{
  "n_layer": 12,
  "d_model": 192,
  "n_head": 6,
  "n_kv_head": 6,
  "head_dim": 32,
  "d_mlp": 768,
  "vocab_size": 1051,
  "activation": "squared_relu",
  "norm": "rmsnorm",
  "norm_place": "pre",
  "norm_eps": 1e-05,
  "positions": "rope",
  "rope_base": 12400.0,
  "rope_fraction": 1.0,
  "qk_norm": false,
  "attn_scale": 0.177,
  "bias": "none",
  "tie_embeddings": true,
  "parallel_block": false,
  "extras": ["some layers without attention", "local attention windows", "gated attention", "exclusive self-attention", "an embedding shortcut", "norms scaled by depth", "capped logits"],
  "init": "uniform",
  "init_std_qkv": 0.0304,
  "init_std_o": 0.0,
  "init_std_up": 0.0304,
  "init_std_down": 0.0,
  "optimizer": "adamw",
  "lr": 0.0017,
  "beta1": 0.9,
  "beta2": 0.99,
  "weight_decay": 0.065,
  "lr_head": 0.0149,
  "grad_clip": 1.0,
  "warmup_steps": 213,
  "schedule": "wsd",
  "decay_fraction": 0.647,
  "decay_shape": "linear",
  "final_lr_fraction": 0.0,
  "batch_tokens": 16384,
  "seq_len": 2048,
  "doc_mask": true,
  "train_tokens": 150700000,
  "steps": 9198,
  "dataset": "wikipedia_en"
}
Each number is 128 + 24 x the weight over its row's rms, rounded and kept within 0 to 255. Layers, rows and columns count from 0. Numbers have three digits each. The size before them is the row's rms in percent of the matrix's.

# layer 4 attention output, 192x192, rms 0.0998, rows 105-191, columns 0-63
084:137114131130141157116143125162132102133151098112141116150087104128111139151144121097118109115142116137182099167153138109118138104160140161105091104135132104137141155166125152165133120100149121
091:073148143152136115109127119074109147126115134120136140110151142157130103147159158086188109104079089142153103135105086096152105134116124141141123099164132095109155157145190138134162103135125110
117:130113078156107117124095174106143134131150094110142045125168124078129121107187151197117089212191141123134087126127157144088086138145145151148150090131095142126122140142164118123160126136123129
107:140082098124152146136112110155137114180132125128104112164108130135137160123137138175107148118172128117109124124097100119102081118174138161174161161103137141115140171156150130097167140127122085
102:120103123121149131143159081139153064154121122139148140125097085102115145148161141115092139085105123154123125142111113107127131142195158177170119117115134128144132142082116161061136107164146160
095:158162126122146127099146133129097120109158105107167117157102068106126159096162141124141044133136115087162124119129177143122157119118115106116145155123137100089126130121094128131109127091150134
111:145159147109101125128120151123145140118081139167092120124148170150148111141097079152141139087118120121093116089103166115150127148165181169139122117102144081148123116158182153148126155158147110
099:111136115112139131129106158092143168101093148118076136135173204168137122089097112140162139159098138148174133082138108130172159143092143142132132148149144166105161063126133144122163180086132133
093:160105118113154084110107105138131128115145118146156177112140106089117139139118152165079163172109170153086126120096127092098120124121202155122162136082120138160103152089149070089093086126167153
110:148122173122127102106158114123110129160156108117160159125144138102107136179141132106131112096147125118142087130135109167104113101123140128129123109156115133114138155134084133147151162153127142
104:060176170129121155145110141136133165094106132131077141108163207170133111139124140170155120122082122131163119121133078190091081110188089121117139131113070172159129106132127151147139156143102118
101:150076073078160152101125087134147095103126149100109138135101127142114139134119100133111148106102115123099153096085151111132141143122110135142138167131135101127081136154144135128136137144162131
105:159117159125135151128167085134142111159154104098206137094104069120089104174150133094126078087159111110125147112088123115108130139159156118121172106136151153129142150138120148083125108110134132
112:139096152104161113104084125133132130134138141093133142084138137142135088087142105144087149121141066156158151143127098071152160131142130115077116110141140162163100124107153162115133130120116145
106:106133112113111112154159082051137122163124175135151151130154145171115119131140145126145135158121123127109107164136106113149121147158090121100095105173131159143166088167143167118154111189119122
102:172109157084086109063135106129100160129089146124112133116153171109130097158076058119135154091192164149124102126141140090130141131097128144112129083143151138109102102115097100127144130172149143
104:144092091112134095129090129118123123104145189105158124139114084112108123094144153132082161193134162123063139117123100148115085139111091127166148124153153158114119162165096135080138132147111148
105:118105163136098094171161132151084145142158092149124110145099141088109159156114141098138139127152142173129099143125127083123114103155165152140163131089103143163101129099182088081087117136135146
083:154139124085114094133160118138131092126127123153126170113154147087104150131119111152083145117133094153088140071108127124138139155135171146133134142140174105111135150093094130109137191148135167
094:147134147108113169071130131191113127100097099124092111114129161129146100174092047093129131054139121137088172128135166088106113153124129165109133109137153122143101135150143108136133118098126145
101:108159137140108161158128138133129157148113095147112094120155131132141127148142146160154107133169109111111116078109150139165120119111175201121092140100144082113153137067120114140137151142150110
101:105179177170138175110065160111160156152099115105108099084157151167145060128169125138170091061139138146161115106116088141141132143145156141142110126130110130159130118134165166123147143151155150
076:131152099161176176125130130127175124123157117101140168088155137164114070110139157127136102134151165108169079159148141173095152100122163127124095055130098105143142116112109162151146104175131151
098:138208160140080074131176156107092172097141113158174128116167135109146126136106125105161090149139145134138094119134117132131117097104141114093146105120135122139122092129143068131100118093131164
105:155150149121098136187146130157124120134168102129166074118083100094117146117149125127117106149193155164122162128139156092154177153128122084155121185128159131110116128120117133122095121139164133
093:139138128127106107142108155144145132102109148140121106143119149152128144103101116147109136138135107171132139076095147129129143155123145153148142154144104126141078151129140125167155121129143121
106:094135165158163173135145144155148154154179065084133149089156169155113119131163157141159058134171109121115124124131124161124107121134137110104128124152124145114164129145113120152126146112115095
093:142155108135118125125138143141115122127134139164147105130117082103169119134115110112119143138137147115157119145148146120099132131125126091120148099130093178112132095126142113155113132146112134
102:125084130125171150107118096152146074121113096116091117109100108097151138103170108122119128075098098127104149118125141127115124126154139104102148131124131111143115151153122113107094144095119159
090:147098145140140115123118134153084148170178099111132112135095103089141135110119106105127139131192137150126123179172103119116134132136081074158138167125115150130116137114122144118109123166116122
106:122112116155080070153168114116089137163120135167139105192104102136160185134083145082142151139163112138143076156130146107128102088133102123156131126153124122080120158144124101109096104131124114
102:126109106116093106127125113114145152137115151167125144126182167145124144166095124190104152192153131127126090095091143113162155123123137134147088157156134083078141153109119120135138143198149124
085:129140164117121119140156128139117122128107147153129133112132110099140125162146146108129150093113101119152122085100110133121116128139132124106112134115096121136113134125187150174168164139119116
091:107175110147140174135126140121137135130104126138104074125125126138151118132150142148179101111115117125143119095135080143127131127157171144097118139083103135151168114123187158146149152135093100
102:124154140134107127105177116112118144097112128118139138125129133135116111158101121081161122093114130114116130116149144137118105098101140191145112115122132075133125161158148125116122099088131179
098:126153143194143145166138144109137129169100146131131113139112088165147112124130160091167129098124128173164081096134106140136122109138156122151131121092111101140125123120179122162095136132124154
114:141160105116114133106112121086153108088055168148146106105140116142124099145129113138135127128084131097101137087092122164139130160131119115118120160132138111116132143135126133175147132169132119
100:127123111112139092135112102076114108113146184107171132141077082122111128094162158115115167154093109149143131136094114121141136123132136078156136148159107116098145130114124125106092120145139144
100:103122104135140141103082157099175114106092167104104115116140136166130089098144118120113136126098174184169109119159153090137143113119126114151099097154116196128099069107113094096137161133149150
104:121128149116109113158137118126134140130148134138130145112137190133117122107133117158123142174161153146180128141118086113128171120114137063151119135149111133136111142138117145102100095141150149
106:148126111088164166060113092144143117108114154111128182106143133138130110133119108158113115110104118086138124073128110132162152123078124127094130134153139162108133113157092147153152187132109114
085:113127137100121117131124136126138130134148122109144126099152164150132114128156130150127099130160141144142152129154163115120167137117148123099141135118123134139102107092111129172120104128157138
112:100163177167083103161161105105083174146137110152154146139123120118144165134127158090173123142115128160108099136146133082171109111103113149126086137119128124151068130138154082133096113127151181
113:164156113121119121135122111134140124108112164148186131119113091149146117140124137141088130154123147102138107147146090132127130110103064083112120121139119138120090122165111116149106123155112137
091:127106119081134112101127123145163120122130143119111171080193205165113120156115116175061140158148127089081145093087150138123106120154129081121162112149146154097134113139091076100104153135121098
097:166143076128135085093076185116125095083110174127126066152105091128138130086122122114109127126114112117118091149136105141148115135091124127099112127131136120129135121132134135196144124138147094
109:086145096140127148140095112068157133097104172114137107124128117141121094112158162133163120145091126102100118123130110146160119146132097162134079140113132094131159133141138160123153117177103161
111:137120153137174117092093157123101153118140134062104150141117149148142129068116116110132128125138117156177110127144091132120129083074131117170142128146097141082140171144100120120113145123127103
092:105113139111122142116152100139137169122128131115094167096173217150111124165089127146155135116154104115117124151120102126134110151141136162084121125134128135151125145132149147146163130102141095
088:098171144143100163114145099138157136122102129151136163109147136151130097150110133166143114094105152115115172065104151151119137154078168141155129132127119103139108109112151132186152116139158148
105:141168083125117169123139123118163063110125133133176088124097071101120118123193130148097069132118104095101133102094148169134121169133143142090106100154149074136150098154150134181158122119136104
086:141160169125110157140136129181146119112112085145114144111117151125106113152098062138112137057106111144139139142125130113102129131206138152104110111125093115174116167154156159111117088151117144
095:149120103125112106105093173113120099110105151146126104191103083085135126105119115144091158141097150075128114157122157150111151118155194149127141101132120138121157115083087171097137158142155107
103:099095173097184161143114121192131104097173104091081170121065158176114143081110105101113151063065107141108135138153137115126098128129135121119143103159143165122183120160134152103130169091093108
100:150132122074091135137137104127144105098092176139123105132100122125127113137127099129109150109134140121140077134122144134116135132173166113129142108138128139126146146112125151114130138168160120
090:157133152116067093074108131110107131102074161139123113127127124084157100132085064090110171100128129158118122137135123129096117135066110135154121108153102132133089137125135100159114093123118171
083:111161126139113116148120156083128164110144112117133140130164147138136099093128141167145098173149155115105099121144124085157131135137178139108135093113144199141171087133176141063129132171102117
088:098104082184128157135107138136167138156117108133094085131162143156127113164106149139136131113159131165145094129144105118123098126113131163146124134121123151095148112138147119153160131132090048
109:169118134109121118125132159119113114162143118102141074134115136111126141122187103131120098142194126135150123088103122148138149137155125084116123120155131117096119116117093125155116165122150101
105:125117132113163192163172101178152125149139088120088129087119166136140114145131109114171118064133164123132107122143085126139123117125109093120146123100147165119141066120132118103115174126128155
099:095189166143106138115133133097122167125134114123148123069166150116155080126154139104165074141144177144138140123164099183087147153103125118130158112117111142176135108077108117109158111116105185
092:115108146166154108152102127130123174111131129113127126121118108143116125109125162140139155132107104119180093174138090102157122075111136142077116088113096145114144140069145109115105086145105143
103:125142096091125121113145121107141117092103200128131167141139137178124128147100124103112145105064142142138110102111117137135125125101151122141138113159118109131128109108132106111143166139137176
088:123137144142138111130137121118097165147140118120142156139132118136162163115118160110140131158139142150121097138151127110130106084095110145164125118097145101118129149127113066092086101109120167
080:132076116192176167140090141178164095177136077111112090125104074129138122124166134121102128081161169138139119124134131145118138117112097094174120144115128144105115135119105108125110132148120154
104:103154157142099134177190095116133128172147110162181164115149127158123127176115153121140102122131099108127173176151173086135162144116061122072075128142135097152061149133092143158124107084132117
085:116097114105143111155151090141146137125130125139109155097163181130121149106116155142129124156133122131105148112149117110178166119101134184101108143097166102192061154082086131073133138078152212
098:153084101111134175137137126150136138117124162107088108134123147189120112151082088135151169081121123115152130153159140092141165131105131120102129084137147170120120104116137171096149136147097110
083:161108111105157110100096153132140081128134126113111141127126126086097137102159099163078142126100099132172096121107114139137159120151170111152144110143088103121143155093141175080119148172120160
105:090159113187131115140099161101128109103129137140149134172122078159118150145146199159118123136063143099122131134126138141119144110110149112118127143129113110108149141135132131122101108144113116
100:152135158111085099115128123117127131122123104119144102091130158077125112100157078151112106157184167132082148096100169155112127164172111143112127151148125134154098104127114111141139106161169128
113:136156169142124112131119127133129159115125122112163151100165124113130108109135156186120096165153144156129093104104130132129109138099155130111125109153101131135115136108127063160134116144147157
102:126155131108142105147112146112138092079108169146155189139122091145109120139118158110085169099016141114142174117137088106111143145148110112129151144114125191136152105186173177100136134150095111
096:065156115153103147153133115090148148132101119156108153105208185164139121189146171175166109173098125139148094114150110126126104121107169154159141106132146125105194124131155115092159152090095148
106:103097116158147151166126098137139116165157110113116111142106126099136149069175145160136111156153126171119148125120138106135111124161132139140159157123119154149091120122123101111111165101157135
102:127102132094140093113101137137110123127125138129088121130125162137133137117123103139105159112133141140154115162135098157090098107132134107145150141100108149140139117104125116166130100120128098
084:159149109114141178109104160155129092109143138111165111163073059124120128083145123098103102148137155149088155110135189111125117167158108138163105124150145152146152101194159146091126095167139152
100:122116111123137157116132104109158119152145124088151125098144160173114102137154129140121086129179137141145125117115121147129113176157138132149098117139134164134158098132153166184215138159151082
114:101118149164147151149118121121147145160168062102128113090145145140126125122174146170171073121145112147137109152103059139127118152141160123130135122155119143128163153100117175121167141167125127
094:132173112147102100118131138091156096100117142131177095112132077102103096120158123135101107108101111146137104151105063125099116131180178110146117099146137136117158146152150165094117123178140143
109:133148175159123120134090138113101180128155117103179148121132108141110110124151173148133108171136116103129107149131114107140114095095125133084119098119112134128112138132153104143122111153099125
100:132172103121134144112102145129157089066100163122132094121080091140125118104130097104101110103096131200140101128104112127142122146128189129167128081144123106151146105096182107139116133153189152
099:100142135122122124165151116132121132114146094132112128094147165138123136160133136157143108133100111113166135132107138149114147120103178151091156113113059120142133130057150125189161112138119107
114:099140148157115132167154116106115154147160093132159112114125117146125140130133158110184077143144117106123150133140176090140151121122173170127126113095175083131128106127158134128096100104127107
091:104053121173179183142124121172128122199181070105095130130111116119131122093142146128135149111189166126078137107155155105123111137072141157151159136093161151149094108164136111112136135125125114
091:126174169133098136155132118112129154129158124119177153103118129126119091108160147110126110171143130128073127120139176113142117116121134144138128081128127122156092141155160115119106124187108173
104:155159116139094125104161135109122158148113143140143097138136125137130111155093102129168091107170175120154101137131152154108140130108128112179143138092108098116115113102142119173117104167144107